Weights of a small GPT-style language model, trained from scratch on English Wikipedia.
Size: 12 layers, width 96, 6 heads of 32, MLP 384 GELU, vocabulary 8192, 2.58M parameters.
Architecture: LayerNorm before each block, learned positions, no biases in attention or MLP, tied embeddings.
Each number is 128 + 24 x the weight over its row's rms, rounded and kept within 0 to 255. Layers, rows and columns count from 0. Numbers have three digits each. The size before them is the row's rms in percent of the matrix's.

# down: layer 4 MLP down (transposed), 384x96, rms 0.095, rows 233-258, columns 48-95
# up: layer 4 MLP up, 384x96, rms 0.0955, rows 234-259, columns 48-95
down233 092:089166109104130130163130111093137118170147109135124128123124080157113106104089117173146093119142104125118112124164136112156108119140146131098135
up234 116:147107118163123127157130070121090109144117131142090161155112171166132122119126136141139146121160097107127159135062106138169159131129102141153110
down234 109:119097127105143117111112111105103088114091124156125086138128152180182125172125092132105130132163171155086124119086137158153109139132132113129145
up235 112:137169142155172106104156114109180138106152137112167147130111132143111145139105104115109108109161111129135143126101133124088102135112158166143127
down235 111:151129144158131136144127154130105117101104126099170095118140120130127109127125100100109138152106135114094122107098110140141124133145099121099136
up236 111:142087102128156135108126111129124166100132138089089117125119127122143155117099115099124137108100157160145147159144143090139113116146147104162181
down236 113:099100122149118151134142131123127131113118122095162128140084160168138139150100106085091139115131135106114102130113196155128095076116130140150160
up237 094:100167171130145151154141125164145097124109142126142092130136105140141138157096084115096067134143106165134127136128145137151098146095130151127113
down237 099:137141139095155148119131102134134155138151138142170127099114098134177172111162115184135156103142124192129160130117125159128097122152107171119143
up238 102:124083115177156154094129167106089111102140137116115127114144107160127125174105124150133127185178121110131122131075133098165108168135113092142150
down238 110:114164173119156155080172147137114134146151094144094128115138125142134111146117111163113116158163121131119177120131135049106112149144123111117164
up239 108:104146122109158115097150114083178126127125114170147107135097162136115134149134096097116156156154158130117116112148156131146123114106157123121103
down239 104:138125115134105109126146097140055092155144156105091159121130113074138128108100144120100130100139131117165164099114104129144159145158099132156130
up240 088:133124111137143170157132123169147071164100133125121126144116153098131131120124133104099175109123147127142113101124139135118132131151159169144112
down240 086:085152150152116117067158151140156147137125113140171154109144110108124127112150164112103127140116119144074133102155111114150153126118147133095137
up241 095:107150116131082169159158136124147139126112180142093140134102133105100089141130092073108113133117161157153125130133126142123175116158152105105142
down241 090:129164153140146153096157114154115108110109123115090178144139121155151107144129133145094121107150131170177130102129110141109089143133156128159162
up242 120:187163096115156118124154125155096130112143085122106120102142140109108190110128154143130146120160154128155113115101130142104155125128101129097153
down242 120:153149117157097134124133134167089125097128090134169180116162135074163111121161154122113126154119132116129146134105090105128156144107150079137152
up243 097:114111167087102114176132125139098154112107093169163172091103133133070145144125147169089122154091132130143123067122140164104130142124134150123126
down243 090:149140150131122094107150175103154142081096147133138097132123149146194137080132158148115157092103162132073141142141118195142135109138126131144128
up244 102:109126135132124125123153111109095132095137214125101116161102138120106175115111098111101154135138122080155131113175165105122106136117126149110107
down244 103:135131137079129129120141170126152127147144121115184141152105118109127112102135145119158146166107169101117171111181146123115158099114109121112139
up245 096:134137124137126105155121158112128088108149189117142095137125134144135096124167087116093160132159134112142173107157088125101092134127093116182099
down245 107:126103116095144086098079099138117133133135104126143095097145112129108136106112141132128100133130160140109121121130109161143090122108120115152125
up246 090:119112135116152108103133109113124124117167163102107119130098143139126137129154103129141159101144121132136129093170146156144118149157100132103132
down246 100:130130103134086129190121089159130106131147118145147138145132149137077127155160140105118127130165137073176136128142101167132140120130108116137131
up247 094:177128109115113132177101117102115116121154075123125137127118123106099114112120153132153100109168109161128156154111145121125137138089087149184122
down247 093:139139127115113138135154093132112121116147117116158117126122118128155115131129138107138152130156158148158133109111093088090134129109120130139101
up248 088:094132114136117156117144127126119161125114124101159145150127112144077150150151126124102081143181184138140129128124147132126101176142155132114113
down248 091:080144170113141156092133111120135153080131096156165161130091124148151165151125142120149101111139113112111123096164165185138123099129165132155140
up249 098:159129142145139142088132128123162119173098149124103106118120116145132131111129111120148120120126125163148075159090137122138187141124166110162090
down249 096:095140119143177137144131150123142116128142123071149162098150175124137148149151133147129139128144129115118134135155095116141091110139167118079142
up250 081:116132160167142107118188106121122160107109074144095135111107112165115113119123083139132085124142143120090134144131107118146150115164116137104129
down250 085:135133106161132086147145119127104103123090156106126114102132123147106143135145142083162144113090137090174108140097139181094121141104084124117134
up251 113:135100109107120127073130105154132161118122149139109112101148132086124099159122124161100138126113114154083169116119156109115114094110088114154145
down251 106:134084086139135128144118160150104100140122151115115126100134098154119106120167159100149140098152159158122083128138138120133127110132133116119130
up252 068:130139125143108130116156105064140123109132156120144111127100109143144110147166098141125108113134136121106127138101115154156154088128116140164129
down252 074:120125133131120085106152094101116112102161122103153095124150092103110146110131101103130135132120138084160090136063169130111092126131124123126131
up253 097:153118098116142129110092103154103137144135143157138092117102081104169142145132124126138103144111169092117133125181127089150110099134135139114123
down253 106:084132129105102118095110123160120133153117134150088090124167101127160078101122099115120090151135105163138071120128116120159152136149120104154088
up254 087:111125118144126134119084132099142136130126106115112141148128123168131132112134136115141134137139111152145150088141111133144134120196105155108112
down254 078:103113160110174118143153132105138132145144116144111112145111152085130122103155113153098139094123119109125133109123131116151095132127150144146115
up255 091:080116096147098168117139148132133123126117111103139145135131111146117068116134074187151154161112109138162148149135147125144122126120164143140146
down255 094:156183141082098150086134170138113152143089094117097138147111153155123119139141128123104086189086127090136114146115079151164105161102128144093124
up256 108:149122116050125106130140131129137117167148097171097126146131124129150104113113119127133126165166147123173174105150139144145112179141111121095161
down256 109:103165114194134113147122124133165135156103138089135122141131156156133137164120136071121126110145104088091131141105164142147141138129150139100116
up257 090:097101131163150155118147122132155124092137086124126132118123131090121113108085136147154145142143104106080141127148107077159102108096116102149134
down257 098:114132118125083138113109142157120155144144132097132066156153114165128099123166150072162133101129150118179156163070109128105110160152135128105138
up258 097:124179100157091121119131115121145112142144179118163092101133125115174117113129109124068117164140142112146184133126153157160115130158148085117118
down258 098:087137132130149154120106112109113160121084148099125131102164124140104115129161138110159101104090148162147120163112143148071151110121094118145112
up259 096:133143096166105160161133125133139109111150114175071121110111105128117108121142128120105104112131140160138172096153144143162167123157148122111104